config.yaml
n_layer: 23
head_dim: 64
vocab_size: 1024
norm: "layernorm"
norm_place: "pre"
qk_norm: true
attn_scale: 0.142
parallel_block: false
init: "trunc"
init_std_down: 0.0
beta2: 0.98
final_lr_fraction: 0.0
batch_tokens: [65536, 131072, 196608]
Each number is 128 + 24 x the weight over the matrix's rms, rounded and kept within 0 to 255. Layers, rows and columns count from 0.

# layer 13 attention value, 192x128, rms 0.314, rows 92-127, columns 0-63
[[125 160 102 132 130 147 138 185 131 155 148 145 152 148 132 132 135 147 111 124  95 113 115 148 157 161 148 175 123 130 111 112 128 120  94 137 106 115  87 147 153 126  96 132 125 142 150 142 134 131 123 131 117 120  86 106 133 152 128 161 116 104 129 111]
 [132 119  82 142 121 127 141 150 122 161 118 146  79 122 121 107 104 145 112  99 149 107 117 105 154  99 154 131 149 113 124 150 101 113 130 151 117 111 147 112 171 136 122 107 121 176 161 138 130 135 171 141 131 167  75 128 174 121 135 147 134 116 129 117]
 [129 112 156 151 114 117 134 117 157  86 176 122 134 117 121 119 136 130 113 138 118 115 147 121 131 127 147  96 147 112 153 133  91 139 156 124 169 145 100 135 129 132 143 100 177 145 125 157  87 116 163 112 116 119 136  94 134 132 101 135 118  83 144 142]
 [146 172 143 126 108  97 105  92 128 132  96  97 148 134 119 111  65 118 113 159 150 135 141 126 114 128  99 157 127 105 163 158 120  87 142 138 156 125 180 101 139 118 129 159 118  93 133 119 112 114 108 120 126 118  97 147 141 189 117 146 151 134 122 145]
 [102 158 133 132 111 137 115  98 127 109 162 138 153 127 118 118 128 136 146 127 109 109 135 122 178 135 123 114  96 153 119 146 105 119 126 110 143 116 135 128 168 112 148 137 140 119 104 138 128 112 109 133 168 127  99 173 115 116 118  94 113 132 140 134]
 [127 110  97 175 110 137 158 106 118 119 111 125 143 120 163 145 123 115 155 140 102 137 146 132 145 145 137 117  97 142 109  78 122 124  84 107  65  86 137 129  82 153 168 131 145 144 126 122 141 115 146 121 175 121 157 126  90 158 144 125 111 140 142 133]
 [103 104 149 123 121 139  98 131  87 206 131 112 136 109 145 140 104 111 134 164 130 127 127 134  96 140  96 110 160 116 129 121 131 120 109 117 167 106 107 126 103 133 117 132 137 141 138 137 120 124 130 118 119  76 155  81 162 155 102 180 115  92 112  79]
 [122 126 142 101 166  81 118 145 119 145 170 145 105 122 125 105 139  93 125 130 118 172 114 135 111 116 117 138 110 144 123 116 132 153 128  95 105  69 146 101 149 128 147 150 127 149 132 127 138  67 146 111 102  99 121 133 119 145 158 148 129 107  95 154]
 [128 121 151 104 131 133 116 130 106 131 125 102  95  81 158 122 128 118 117  89 148 126 135 162 150 117 121 130 115 124 156 142 116 110 121 135 109 111  87 122 135 113 128 123 137 109 117 125 132 101 128  73 128 139  99 135 144 127 127  92 125 147 134 144]
 [121 110 179 133 149 157 105 116 133 177 153 112 107 123 143 144 116 139 132 106 127 114 145 129 113 144 123 151 124 164 116 118 136 152 141 101 107 135 136 141  85 103 145 105 122 145 129 111 155 122 113 111 148 161 125 117 148 141 127 127  94 118 123 128]
 [122 150 144 150 141 146 143 142 117  93 155  78 103 103 144 111 124 139 103 137 104  71 141 142 107  90  97 141 132 137  99 130 143 133 165 130 106 124 139 145 123 124 149 134 122  99 170 140 106 128 154 155 108 106 138 149 132 134 147 144 118 105 120 116]
 [162  80 171 156 175 119 148 106 156 117 130 121 154 102 123 140 120 139 110 160 129 122 138 135 133 146 128 148 123 134 124 134 148 126 110 179 133 141 151 131 160 131 134 167 111 118 107 112 111  95 117 140 152 148 132 138 128 183 130  83  90 104 111 121]
 [131  93 134 160 101 151 108 121 132 129 147  94 148 137 131 105 121 152 135 144 153 115 132 142 141 124 134 130 153 140 107 116 128  77  96 159 156 116  98 136 155 147 159 138  90 142 140 133 117 127 142 117  95  97 104 142 149 160 130 142 165 122  93 135]
 [136 123 142 126 126 112 115 135 152 109 106 124 107 124 111 154 122 119 122  99 131 157  90 131 127 118 127 151  56 115 132 129 117 128 108 121 117 105 134 113  88  87 123 119 122 126 139 148 135  87 141 125 108 113 111 132 134 177 128 136 148  82 150 123]
 [ 68 119 121 136 190 125 108 169 136 140 138 124 131  81 125 113 103 112 139 103 116 128 138 114 140 128 125 152 132  95 112 139 171 118 132 101 131 110 141 120  97 138 190 136 123 127 123 171 118  84 149  98 151 126 151 131 112 122 126 117 103  91 130 148]
 [129 113 124 158 105 157 152 133 139 138 116 187 127 151 106 119 120 125 139 177 162 150 165  93  96 112 164 143 114 133 131 138 148 126 128 168 132 135 140 135 141 126 151 129 134 128 145 138 132 148 167  97 133 153 110 107 128 151 126 170 129 154 135 108]
 [133  98 145  99 118 135 152 106 133 122 126 136 140 120 143 134  79 125 104 154 157 109 157 121 131 127 100 123 148 155 124 178 123 157 149 152 125 143 208 139 117 134  98 116 134 113  97 133  95 146 132 120 116 110 135 154 109 128 136 105  94 157 157 106]
 [125 122 129 166 110  92 152 152 116  87 124 139 124 134 157 123 185 109 155 140 140 140 130 137 116 150 145 148 131 123 147  96 118 136 147  96 114 114 175 140 103 144  87 113 158 164  97 120  84 124 117 144 143 159 143 131 109 163 142 145 137 111 129 170]
 [112 117 149 160 131 139  98 114  91 122 141 137 109 133  71 108 152 140  85 109 148 149 148 110 120  97 145 152 135  89 114 154 134 131  79 135 145 165 147 129 124 108 119 150 121 146 127 195 136 126 108 132 139 104  92 134  96 113 116 123 157  88 122 127]
 [140 132  97 126 172  99 160 139 127 141  87 168 123 149 134 126 139 139 118  99 145 189 112 116 123 129 137 129 117 134 156 121 161 132 130 176 145 108 145 140 147 113 178 124 160 138 106 153 120 141 134 110 167 106 114 166 109 155  98 135 172 104 129 143]
 [128 133 116 120 109 117  96 137 125 141 129 122 132 116 150 139 125 108 123 138 146 116 176 161 136 137 139  72 106 137 144 137 164 127 125 134 143 143 121 146 141 111 128 117 123 101 132 132 145 119 117 126 138 141  99 105 118 115 141  95 111 130 153 122]
 [127 146 122 121 120 144 143 157 145 147 160 153 143 144 138 149 131 120 124 125 121 156 149 136 145 134 124 140 141 129 134 133  79  97 120 137 150  86 137 112 153  96 105 147 121 144 160 128  88 163 135 130 165 158 140 123 121 122 115 191 154 136  64  63]
 [147 143  93 150  75 153 124 128 105 181 146 128  87 140 118 122 121 104 125 136 139 116 130 118 133 110 131 105 130 117 127 173 167 131 120 162 112 163 131 161 154 123 139 137 133 141 127 117 119 156 176 165 155 148 132 114 148 107 114 113 190 160 133 122]
 [176 147 122 115 133  75 119  91  88 122 117 141 158 113 136 144 111  88 143 144 124 135 156 142 136 113 121 130 135 172 128 114 120 133 126 110 127 149 134 139 117 127 133 156 127 152 141 123 121 120 117 126 135 118 165  94  69 109 123 173 133 111 109 161]
 [180 121 144 144 115 112 130  94 131 129 134 130 106 169 129 146 152 165 134 122 160 150 139 121 135  98 173 121 116 101 123  94 141  91 112  94 115 118 148 163 143 118 138 134 154 130 133 170 133 163 117 160 163 137 103 133 115 116  82 102 157 135 139 141]
 [178 122 144 111 146 122 142  99 107 169 133 163 114 142 144 142 143 147 127 141 145  80 161 165 146 149  95 133 121 145 142 161 109 169 108 152 126 153  82 103 150 120 103 116 145 159  82 166 130 126 160 124 158 137 168 129 124 163 121 153 118 117 154 118]
 [123 145 127  99 103 138 114 149 126 142 139  66 137 131 104 156 110 134 126 157 136  93 143 113  96 108 100 131  89 110 112 138 144 105 128 136 111 134 112 114 149 133 100 127 123 166 132 150 122 115 159 154 110 105 103 131 132 146 117 117 156 125 111 107]
 [132 127 137 138 132 152 135  91 116 156  96 135 134 138 127 102 156 167 157 136 146 143 138 117 108 124  89 116 129 117 126 149 162 135  99 141 141  97 157 156 106 123 119 138 157 110 113 126 146 122  82 150 146 118 117 151 162 120 130 105 135 103 139 116]
 [146 160  98 100 101 120 148 129 155 151 114 108 112 131 159 142 119 131 115 144  91 130 124 148 149 108 113 133 127 127  96 156 148 138 137 148 142 128 141 115 129 137 121 137 112 151 166 175 106 159 123 118 159 127 125 132 103 142 171 115 146 114 132 126]
 [128 131 140 153 125 109 117 108 120 121 150 118 124  80 167 151 140 140 127 119 140 137 149 137 140 127 128 127 127 136 119 195 126 114 131 211 117 164 145 120 115 104 119  97 123 149 138 121 124 155  72 133 105 111 102 125 142  90 143 111 117 138 145 108]
 [117 103 121 106 134 138 109 139 108 150 142 132 124 130  89 129 121 141  95 129 126 105 140 105 117 129 134 120 108 124 120 127 139 133 104 125  90 144 108 122 116 105 169 105 145 122 157 142 107  98 112  87 158 117 135 143  93 140 143 116 136 136 131 159]
 [135 117 113 146 118 113 116 169 111 134 175 129 138 112 126  94 177 141 116 107 131 126 152 133 126 158 117  94 107 115 141 136  99 137 112  87  96 105 123 114 162 139 120 131 148 172 136 116 125 150 126 112 144 149 165 130 107 134 134 105 155 102 101  87]
 [130 146 173 134 128 120 108 114 134 138 131 149 132 101  93 123 114 146 119 170  97 141 141 140 161 160 179 136 138 137 132 148 129 129 140 163 127 145 130 119 150 133 108 117 131 152  96 105 141 139 111 129 167  93 125 139 110  99 127 161 104 137 128 155]
 [ 95 144 165 117 110 134 146  92  67 121 160 113 168 148 111  97 103 150 152 110 128 125 108 115 137 141 138 121 136 152 114 128 107 147  85  97 127 146 116 116 126 138 125 158 137 173 184 138 114 147  98  96 116 134 126 124 148 139  96 115 148 135 145 101]
 [ 90 125 121 126  99 121 135 145  99 156 138 142 130 159 135 132 117 128 136 125 137 112 129 163 140 159 163 114 119 109 141  81 157 120 119 178 128 133 125 117 119 150 111 133 137 117 135 159 143 121 124 208 143 143 123 141 150 143 133 147 120 114 121 143]
 [116 163 135 118 115 102 100 132 138 136  80 101 119 111 116 145  87 146 106 155 142 137  98 116 131 140 138 124 103 140 136 146 171 123 165 120 119 148 153 115 131 127 144 101 111 149 144 161 165 101 131 149 144  99 135 116 136 133 127 149  83 134  97 145]]
# layer 13 attention output (transposed), 192x128, rms 0.298, rows 92-127, columns 0-63
[[138 115 172 111 114 126 125  69 125  99 109 103 123  94 128 156 102 107 131 145 162 130 145 118  92  90 115  81 132 120 146 147 116 152 155  93 158 126 184  74 102 105 141 126 124 100 103 122 117 137 153 134 149 122 173 150 122 115 119  89 152 141 123 164]
 [131 134 163 114 144 141 134 124 136  89 149  92 170 120 132 148 167 123 140 153  96 149 137 172 111 141 120 128 114 132 150 102 172 128 117 121 158 178 103 135  99 127 149 145 139  89  84 123 125 112  65 116 117 103 157 122  76 130 113 122 135 151 128 138]
 [137 120 104 111 143 167 123 135 117 172  63 124 131 146 148 130 135 133 151 107 132 130 115 134 122 121 119 170  98 142 112 133 163 133 115 146  77 113 157  94 154 136 113 144  93 108 139 129 173 163  68 124 168 130 143 182 128 121 165 138 135 187 105 101]
 [124 100  99 122 171 166 143 162 106 103 160 191 119 101 128 144 175 142 144  99 110 107 101 131 137 101 164 120 122 126  86 108 130 143 108 110  95 133  79 139 125 144 154 100 132 163 123 131 133 149 139 134 125 113 142  95  92  54 127 126  84 122 112 114]
 [146 119 119 129 155  88 118 183 121 141 103 113  94 116 146 142 121 121 118 132 164 144 121 131  83 127 145 158 172 104 147 123 142  93 136 152  88 134  80 126  79 140  95 108 115 125 137  96 100 128 156 138  82 117 182  84 151 120 168 145 134 116 100 113]
 [135 132 187  89 144  79 103 169 143 110 172 112 115 107  99 113 119 155  94 109 147  87  71 111 131 107  97 149 150 122 145 191 137 148 187 162 177 154 139 134 185  86 108 137 129 115 113 124 128 126 101  87  59 147  92 137 180  99  75 121 168 115 120 132]
 [150 149 121 108 120 134 162 123 167  56 117 138 141 145  83 115 141 116 103  71 122 101  99 127 166 113 134 119  75 137 117 139 133 145 125 106  92 126 113 114 153  99 137 133 144 137 117 128 126 136 142 135 100 163  97 177  86  97 182  83 140 143 166 165]
 [124 134 111 106 114 178 123 121 123 101  76  94 177 101  93 161 124 145 140 120 135  83 129  89 127 133 138 110 141 134 128 129 135  59 114 135 137 153 116 151  97  88 105  88 136  98 136 127 114 193 130 134 132 138 134 106 136 115 114  91 101 149 180  80]
 [112 106  99 135 136 130 136 107 145 142 123 160 172 170 109 137 138 118 158 168 112 142 138 109 132 147 138 120 137 141  82 107 134 122 129 128 168 154 174 134 121 160 144 118 130 134 166 126  98 138 141 182 141 112 177 116 117 131 143 148 121  96 131 101]
 [108 183 105 146 105 128 141 122 124  72 114 175 149 139 113 139 144 127 155 128 147 172 125 151 132 103 132 112 125  91 137 169 124 100 136 162 143 118  97 113 177 156 120 164 144 126 153 166 103 159 156 159 101 126 143 146 102 113 150 111 160 133 149 134]
 [129 110 137 117 100 126 126 117 133 169 104 184 158 155 116 147 154 130 148 109 144 172 111  94 134 178 177  84 129 111 131 111 134 121  94 137 145 124 122 119 152 126 102 119 139 145 103 138 154 149  99  92 157 147 115 124 127 132 121  90 138 122 136 154]
 [ 90 173  81 111  92 121 110 132  99 122 136 146 130 151 118 135 134 120 149 115 115 154 138 158 133 118 118  93 149 119 122 107 110 140 122  73 142 116 118 125 121 147 130 119 122 135 140 163 135 149 131  84 106 108 141 120 112  71 122 194 156 145 129 113]
 [149 145 125  93 158 127 143 150 126 101 101 167 114 137 103 149 154  88 135 124 106 136 132 104 109 136 132 111  88 103 146 149 161 189 166 100 118 138 167 111 117 126  77 107 145 126 128 132 117 139 119 146 137 154 150 110 123 113 142 111 129 143 177 105]
 [139 147 101 131 114 161 170 127  98 146 147 136 132 123 148  97 114 122 128 149 139  99 169 127 131 131 136 119 193 128 102 129 133 127 160 125 129 127 140 150 185 155 133 149 111 134 109 112 101 153 114 136 137 131 143 141 105 102 124 138 118 187 121 137]
 [187 117 132  88  89 122 146  82 120 117 138 139 155 152 124 136 138 122 109 154 117 133 124 145 130 127 127 113 122 148 161 132  78 121 124 145 126 147 117 114 137  90  78 108 141 137 117  98 129 158 118 171  90 111 112 115 129 129 143 137 151 157 111  86]
 [148 147 121  98 142 110 109 141 136 116 140  94 139 120 168 126 142 137 120  81  83  77  91 168 141 141  85 128 146 111 131 118 115 140 123  97 139 125 125 100 127 133  95  96 142 122 126 111 165  95 106 172 137 104 139 161 128 111 121  91 149 117 114 133]
 [125 164  97 152 128 121 101 168 120 119 128 125 107 143 112 142 167 128 156  90  73 141  91 124 124 123 131 114  93 122 120  80 144  89 105  88 138  75  55 115 117 108 146 137 132 150 142 138 141 112 112 109 139 125 116 139 160  94 123 153 140 113  87 150]
 [119 135 118  81 171 207 128 123 153 187 118 121 118 124 113 174  80 140  99 123 114 162 154 120 145 119  89 124 113 143 121 165 129 116  94 156 150 134  98 120 148 119 159 141 109  90 164 123 198 131 159 151 138 104 110 130 142  97 123 141 123 140 130 114]
 [144 135 113  61 137 115 179 117 137 117 113 121 174 107 164 154 109 112 187 167 111  87 118 147 137 149 124 102 131 162 148 115 119 133 180 127 102  98 117 112 108 135 144 126 123 106 130  77 123 137 139 104 114 167 159 125 149 129 164 121 118 175 149 133]
 [103 110 163 127  92 159  97  99 152 109 151 104 139 110 140 121 110 122 128 154 120  77 149 123 158 139 120 169 148 118  93 155  96 124 143  86 133 145 106 110 111 152  71 121 120 101 132  95 156 122 124 127 112 129 125  84 115 133 127 139  72 144 124 129]
 [123 144 132 113 128 140 155 103 123 131 111 122 122 135 109 110 121 149 122 119 107 145  77  97 147 130 113 201 141 137 116 120  88 124 135 106 105 106 146  99 119 143 151 157 128 162 155 122 137 128 156 140 127 128 171 141 131 127 109 176 147 117 117 130]
 [124 122 129 119 152 133 140 107 111 100  95 112 118 148 114 141 135 124 140 122 140  98 109 143 112 121 148 125 126 134 105 124 225 167 129 124 113 166 104 148  84 161 136 151 123 126  80 148 154  86 134 143  91  95 115 139 134 144 147 101  98 123 217 216]
 [100 140 164 147 188 105 145 135 146  90 115 121 156 122 149 125 134 153 125 161 139 163 136 112 119 177 105 164 122 132 125 103  58 123 145 130 149  97 113  93 110 151 117 108 149  97 161 136 128 119  97  90 116 117 113 134 139 144 144 149  64 105 130 143]
 [ 96  87 156 134 113 169  99 131 176 128 150 123 118 147  97  80 154 200 103 124 162 110 106 115 144 152 162 136 112  92 140 130 132 134 144 129 126 103 113 129 133 129 128 101 126 110 107 103 154 122 121 102 106 151  90 152 189 133 135  84 119 133 138 119]
 [ 93 124 123 120 137 156 108 158 146 121 104 132 127 104 127  83 103  87 132 139  91  84 115 116 130 171 110 144 117 136 149 165 147 193 153 166 134 149 109  95 132 146 111 128 112 134 111  81 112  94 136  99 115 127 147 126 139 125 164 155 121 118 130 132]
 [113 145 128 172 108 123 116 182 151  57 106 112 172 102 112 110 107 102 159 139  98 150 107  88 121  94 144 123 135 101 127  90 157  92 159 118 157  89 160 138 104 138 150 156 126 101 151  93 148 146  95 122 114 113  79 135 128 108 114  97 141 153 120 143]
 [116 126  98 173 142  95 151 114 141 121 103 183 123 135 130  83 117  99 128  87 124 157  98 143 156 117 155 110 156 126 143 134 129 144 104 114 135 127 132 131  97 136 158 109 133  76 144  62 106 137 107 109 138 138 152 141 117  98 167 105 102 118 149 156]
 [120 140 120 112 118  83 107 175 161  92 166 100 139 109 148 148  74 108 127 116 112  86 114 116 146 138 161 153 129 143 136  94  72 135 172  99 100 165 125 102 140 148 129  97 118 140 146 128 118 126 180 116 105 142 132 138 106 129 122 156 110 152 113 154]
 [102  57 166 144 164 132 101 129  83  88 176 161 164 116 112 123 137 123 137 111 165 151 132  93 119 178 117 134 108 134 152  91  96 108 126 108 121  97 119 136 100 111 121 140 139  92  93  88 134 110 140 132  78 116 136 127 170 108  82 160 109 128 128 154]
 [136 136 110 130 149 148 154 166 132 152 125 121 158 199  87 120 132 112 123 142 113 115 128 118 135 148 152 135 135 121 123  93 135 132 153  28 135 126 132 158 155 175 143 188 103  97 153 143 108  79 195 164 138 154 145 100 133 149 127 159 157 131 114 157]
 [145 165 119 132 123 112 135 114 141  81 105 115 134 104 155 116 141  78 160 131 141 153 129 122 129  83 121 117 139 120 132 124 115 115 149  98 150  84 156 108 145 125 101 151  93 122 109 123 140 155 104 149  76  92 123  96 157 109 104 118 113  97 101  93]
 [137 139 147 132 141 115 169 104 125 128  76 124 114 158 127 172  83 110 138 153 123 112  95 123 141 100 171 164 146 155  99  97 163 124 123 164 182 142 120 149 102 106 134 121  96  83 141 152 121 115 141 155 115 100  81 128 143 116 129 140  86 149 173 160]
 [131 115  86 103 134 131 122 134 144 132 123 111 149 170 163 138 130 107 170  74 156  87  97  99  95  95 115 136 134 120 147 112 102 147 136 107 132 118 111 120  96 130 133 113 138  86 158 143 111 134 132 129 110 149 123 138 145 147 114 107 145  96 124 102]
 [177 108 106 145 175 113 109 142 166 151 120 149 113 115 141 156 164  89 120 144 122 142 155 133 130 123 104 120 152 116 146 154 150  87 192 137 130 107 149 150 136 108 159 113 122  72  63 148 121 132 162 167 127 100 115 120  93 137 185 166 122 120 108 144]
 [169 151 113 119 149 147 134 128 171 124 107  95 110 129 127 111 146 148 113 132 118 164 128  98 112 134  89 126 159 130 117 179 105 138 121  84 117 129 153 116 142 104 149 147 149 123 131 111 141 169 139  48 122 112 153 125 117 115 118 106 133 131 129 114]
 [119  99  88 131 142 146 169 108 130 152 209 154 124 148 147  99 173 111 164  78  95 114 144 135 114 103 130 124 132 112 124 103  85 130  94 130 129 108  58 129 131 141 103 159 163  99 123  70  87 165 122 127 107 139 128 140  89 108 139 100 177 123 151  82]]
# layer 13 attention query, 192x128, rms 0.306, rows 128-144, columns 0-63
[[112 158 151 123 113 137 110 126 120 121 140  86 117 140 129 134 117 134 127 120 132 105  68 102 125 111 138 129 122 167 155 156 118 121 117 137 134 134 126 121 152 113  87 119 158 140 135 124 124 136 163 126 144 139 139 146 147 105 130 127 128 131 125 103]
 [126 108 167 118 110 101 158 104 136 129 131 145 154  96 134 133 163 113 138 143 144 103 150 137 154 118 150 138 140 157 107 121 181 157 136 127 113 141 135 154 131 117 110 115 140 137 101 127 120 188 125 105 126 132 136 136  77 110 153 134 120 107 140 110]
 [118 132 129 129 111  92 129 122 111 142 141 128 109 137 107 103 150 137 159  80 137  96 132 130 164 124 144 171 130 107 142 114 115 167 138 106  89 107 135 136 132 130  91 134  99 137 117 138 138 160 125 143 144 151 146 116 127 179 133 135 146 130  90 127]
 [ 97 127 134 158 126 150 106 114 127 122 161 120 147 120 149 105 116 132 136 111 171 156 149 148 103 133 128 145 150 121 137 145 121 129 119 125 119 133 120 110 120 125 113 114 138 152 100 136 156 122 145 131 126 132 144 130 121 105 156 126  95 136 132 121]
 [125 169 118 154 148 132 148 126 134 129 139 146 137 132 128 139 159 102 166 130 127 110 113 102 128 120 150 129 158 116 122 129  97 106 137 146 132 166 109 118 130 154 125 118 174 112 115 148 135 138 139 149  99 116 147 127 134 128 135 143  99 132 139 114]
 [125 103 124 111 117  97 125 114 138 124 142 137 117 128 146 123 112 150 156 130 134 143 132 121 107 133 130 118 119  94 134 119 130 128 142 181 124 118 125 134 155 132 105 146 111 132 135 119 134 115 119 118 117 118 105 145 126 119 152 131 121 127 132 116]
 [140 116 107 154 130 114 144 145 120 140 142 119 115 159 138 168 122 120 125 155 128 153 112 121 136 105 144 124 126 125 129 139 125 141  99 139 119 164 101 119 132 152 128 120 106  91 153 111 145 140 110 157 152 136 116  96 149 153 120 105 137 126 138 110]
 [ 93 126  95 121 163 123 109 119  84 131 143 148 123 136 113 148 136 130 123 116 118 168 158 147 123 117 133 146 122 123 112 145 118 117 180 120 129 114 135 160 116  77 176 158 117 109 133 155 124 149 137 108 101 150 160 130 134 165 153 116 134 131 126 120]
 [118 116 104 117 154 134 145 143 127 110 143 124  89 104 119 139 124 141 132 144 178 168 151 134 114 115 132 140 146 102 129  99 128 105 124 144 129 154 160 151 107 120 155 137 150 149 128 109 100 152 135 115 111 148 117 155 127 117 146 139 130 128 116 138]
 [121 168 106 120 135 135 152 133 122 139 124 108 113 135  98 125 132 101 145 131 139 103 139 137 119 163 122 139 137 128  99 102 134 135 152 130 109 137  84 121 146 155 142 144 121 141 138 120 132 144 156 105  99 132 125 149  78 139 133 124 112 153 148 100]
 [135 141  96 119 137 141 144 143 125 127 140 126 127 143 118 156 109 119 102 131 123 110  96  99 126  97 165 136 137 136 120 159 130 142 126 119 139 139 110 122 130 134 109 126  76 161 139 134 118 100 112 127 121 141 110 109 141 106 130  72 128 131 150 142]
 [138 125 125 102 112 125 151 106 146 131 141 126 128 115 120 138 126 115 123 139 130 100  93 102 145 118 148 109 138 143 114 133 175 126  92 137 134 122 158 118 124 117 120 139 143 115  86 143  94 112 144 150 121  92 132 144 118 143 126 112 102 116 118 126]
 [ 93 129 121 152 120 117 133 131 130 112 115 113  78 111 150 137 100 132  71 129 142 130 106 142 130 121 101 152 148 112 106 113  99 151 152 155 136 129 111 120 114 162 118  73 111 104 168 129 135 137 143 123 133 149 102 122 108 139 106  85 140 109 127 142]
 [107  99 107 122 140 109  96 109 132 129 148  96 135 110 123 157 113 134 135 120 136 182 124 133  96 118 143 100 153 105 100 124 135  70 121 136 104 118 111 126 125 143  93 153 122 149 129 154 104 127 152  98 120 128 151 157 157 125 149 118 115 145 137 126]
 [110 130 126 135 123 111 138 117 139 149 130 131 117 129 122 145 129 137 131 142 145 129  99 151 147 163 134 151 131 114 121 139 141 145 118 138 151 120 157 140 122 141 137 100 161 130 157 118 142 139 126 130 141 117 123 125 130 127 137  99 115 128 138 115]
 [125 140 113 110 117 158  93 117 117 127  97 121 139 144 131  89 127 100 132 131 120 117 139 127 165 146 124 130 136 138 109 156 100 122 109 107 129 130 166 141 152  81 182 115 154  79 125 135 108 137 154  96 108 137 111 138  95 131 132 167 144 102 122 135]
 [138 124 139 175 127 132 100 146 160 151 142 110 127 153 142 112 164 122 139 140 129 146 117 129 139 129 145 117 133 133 128 105 128 106 119 106 143 149 137 131 141 127 149  97 137 137 123 116  95 142 123 151  98 111 135 127 126 132  94 135  99 114 120 133]]
# layer 13 attention key, 192x128, rms 0.272, rows 128-143, columns 0-63
[[120 127 131 108 117 124 110 131 132 107 137 103 132 128 122 152 117 127  98 100 145 137  85 127 136  93 125 154 132 126 130 152 127  95 109 112 138 135 118 113 149 106 130 129 141 132 117 117 109 117 145 113 103  99 118 126 129 119 130 128 134 104 115 128]
 [124 111 126 104 128 123 132 107 112  92 138 139 122  82 106 111 116 114 138 121 142 126 129 132  85 150 120 145 135 141 121 105 144 100  94 121 121 131 124 132 136 130 139 129 126  97 103 108 135 139  86 121 123 130 145 139 107 135 175 129 126 119 122 112]
 [119 126 121 108 132 141 116 114 130 125 125 120 117 130 151  77 105  93 187 107 123 146 107 118 123 128 164 131 112 134 112 132 140 150 135 112 103 118 126 120 128 114 110 112  96 158 107 175 133 150 109 126 134 123 144 154 123 141 155 126 124 127 130 119]
 [137 132 109 105 165 125  92 123 137 137 138 124 177 133 124 146 115 184 148 135 149 144 140 149 121 137 118 126 142 130 121 138 147  82 123 133 126 106 123 142 131 146 117  98 120 161 136 140 115 135 167 114 114 130 125 128 112 164 152 137 116 117 127 114]
 [133 145 126 132 144 132 116 165 113 119 163 134 144 147 114 145 139  99 135 121 149 133 157 137  88 126 131 138 149 135 112 110 134 147 135 105 100 162 133 125 118 130 125 100 115 162  95 126 124 121 143 104 109 158 130 117 145 121 116 122 106 123 106  96]
 [132 108 140 144 104 140 135 119 148  74 141 122 145 109 133 136 106 126 111 149 138 154 124 138 139 109 145 136 150 141 152 135 118 148 108 118 123 121 121 139 130 127 147 112 139 134 140 148 123 119 100 137 124 126 138 163 140 112 115 103 104 133 135 114]
 [ 95 130 127 144 135 118 119 127 130 104 130 123 172 102 130 156 149 121 133 122 110 118 109 153 124  99 134 141 151 177 102 152 104 152 132 130 139 130 124 108 130 133 126 144 130 121 146 153 147 129 130  99 101 154 151 114 118 137 130 124 106 130  85 119]
 [150 132 114 110 167 140 115 113 128 143 122 119 120 135 118 127 104 101 172 110 127 136 132 114 112 121 142 115 121 119 121 130 136 139 117 107 132 126 100 127 111 133 156 130 123 126 116 166 123 117 135 120 135  80 146 134 121 139 134 113 126 143 116 115]
 [119  93 126 146 116 111 121  99 155 107  89 125 126 103  96 131 139 144 117 128  94 115 153 134 136 146 126 133 130 137 138 117 156 156 130 144 131 102 124 116 113 131 109 158 137 140  89 146 124 130 111 146 113 143 113 157 152 118 132 103 109 112 114 119]
 [136 134 103 147 160 103 142 104 131 111 129 141 165 125 115 124 140 102 132 113 150 138 137 114 118 118 154 151 123 148 110  98 136 125 161 111  94 116 115 121  89 117 125 126 121 128 126 128 131 145 130 129 124 137 127 115  94 141 136 125 125 129 148 135]
 [132 115 120 116 163 129 137 185 116 135 134 157 141 137 141 111 114 135 119  81 131  95 136 103 135 110  95  89 124 160 122 112  88 110 126 144 126 146 120 163 148 159  99 113 111 138 142 109 122 147 130  96 134 135 115 133  96 127 160 127 127 147 156 171]
 [133 156 118 142 137 137 168 125 122 155 130 123 138 128 136 131 131 127 143 108 118 108 125 127 110 100 127 140 116 135 160 129 142 116 102 130 154 133 124 144 135 145 156 119 124 133  93 103 120 103  98 141 123 159 131 125 114 121 167 107 102 125 132  92]
 [102 127 144 162 144 144 135 132 113 126 145 145 133 126 144 116  99  95 132 154 119 137 161 134 127 135 132 163 144 135 155 151 117 147 160 137 126 105 130 107 127 146 128 117 146 123 140 155 157 133  91 129 122 101 144 132 117 137 143 119 138 105 141  88]
 [112 117 141 159 162 112 127 147 179  97 140 108 149  95 117 131 150 126 104 170 124 153 181 172  92 129 133 146 115 150 147 113 125 123 121 140 110 117 144 122 119 169  76 148 113 153 122 140 114 135 113 154 145  97 115 161 160 112 142 126  73 136 148 119]
 [114 141 159 129 118 122 129 140 137 112 136 131 120 136 119 118 144 130 122 139 115 159 175 144 125 157 143 153 112 144 108 136 115 132 151 149  97 113  95 144 119 136 117 136 104 127 116 110 127 139 118 119 110 119 136 137 112 130 160 122 127 119 129 116]
 [134 119 168 142 142 135  85 100 104 150 125 119 107 129  96 137 148  99 139 104 135 140 158 141 149 116  90 125 127 134 114 127 127 138 140 120 110 107 127  89 128 110 114 133 134 124 115 143 131 113 162 113 129 120 135 116 114 147  95 106 131 130 136 139]]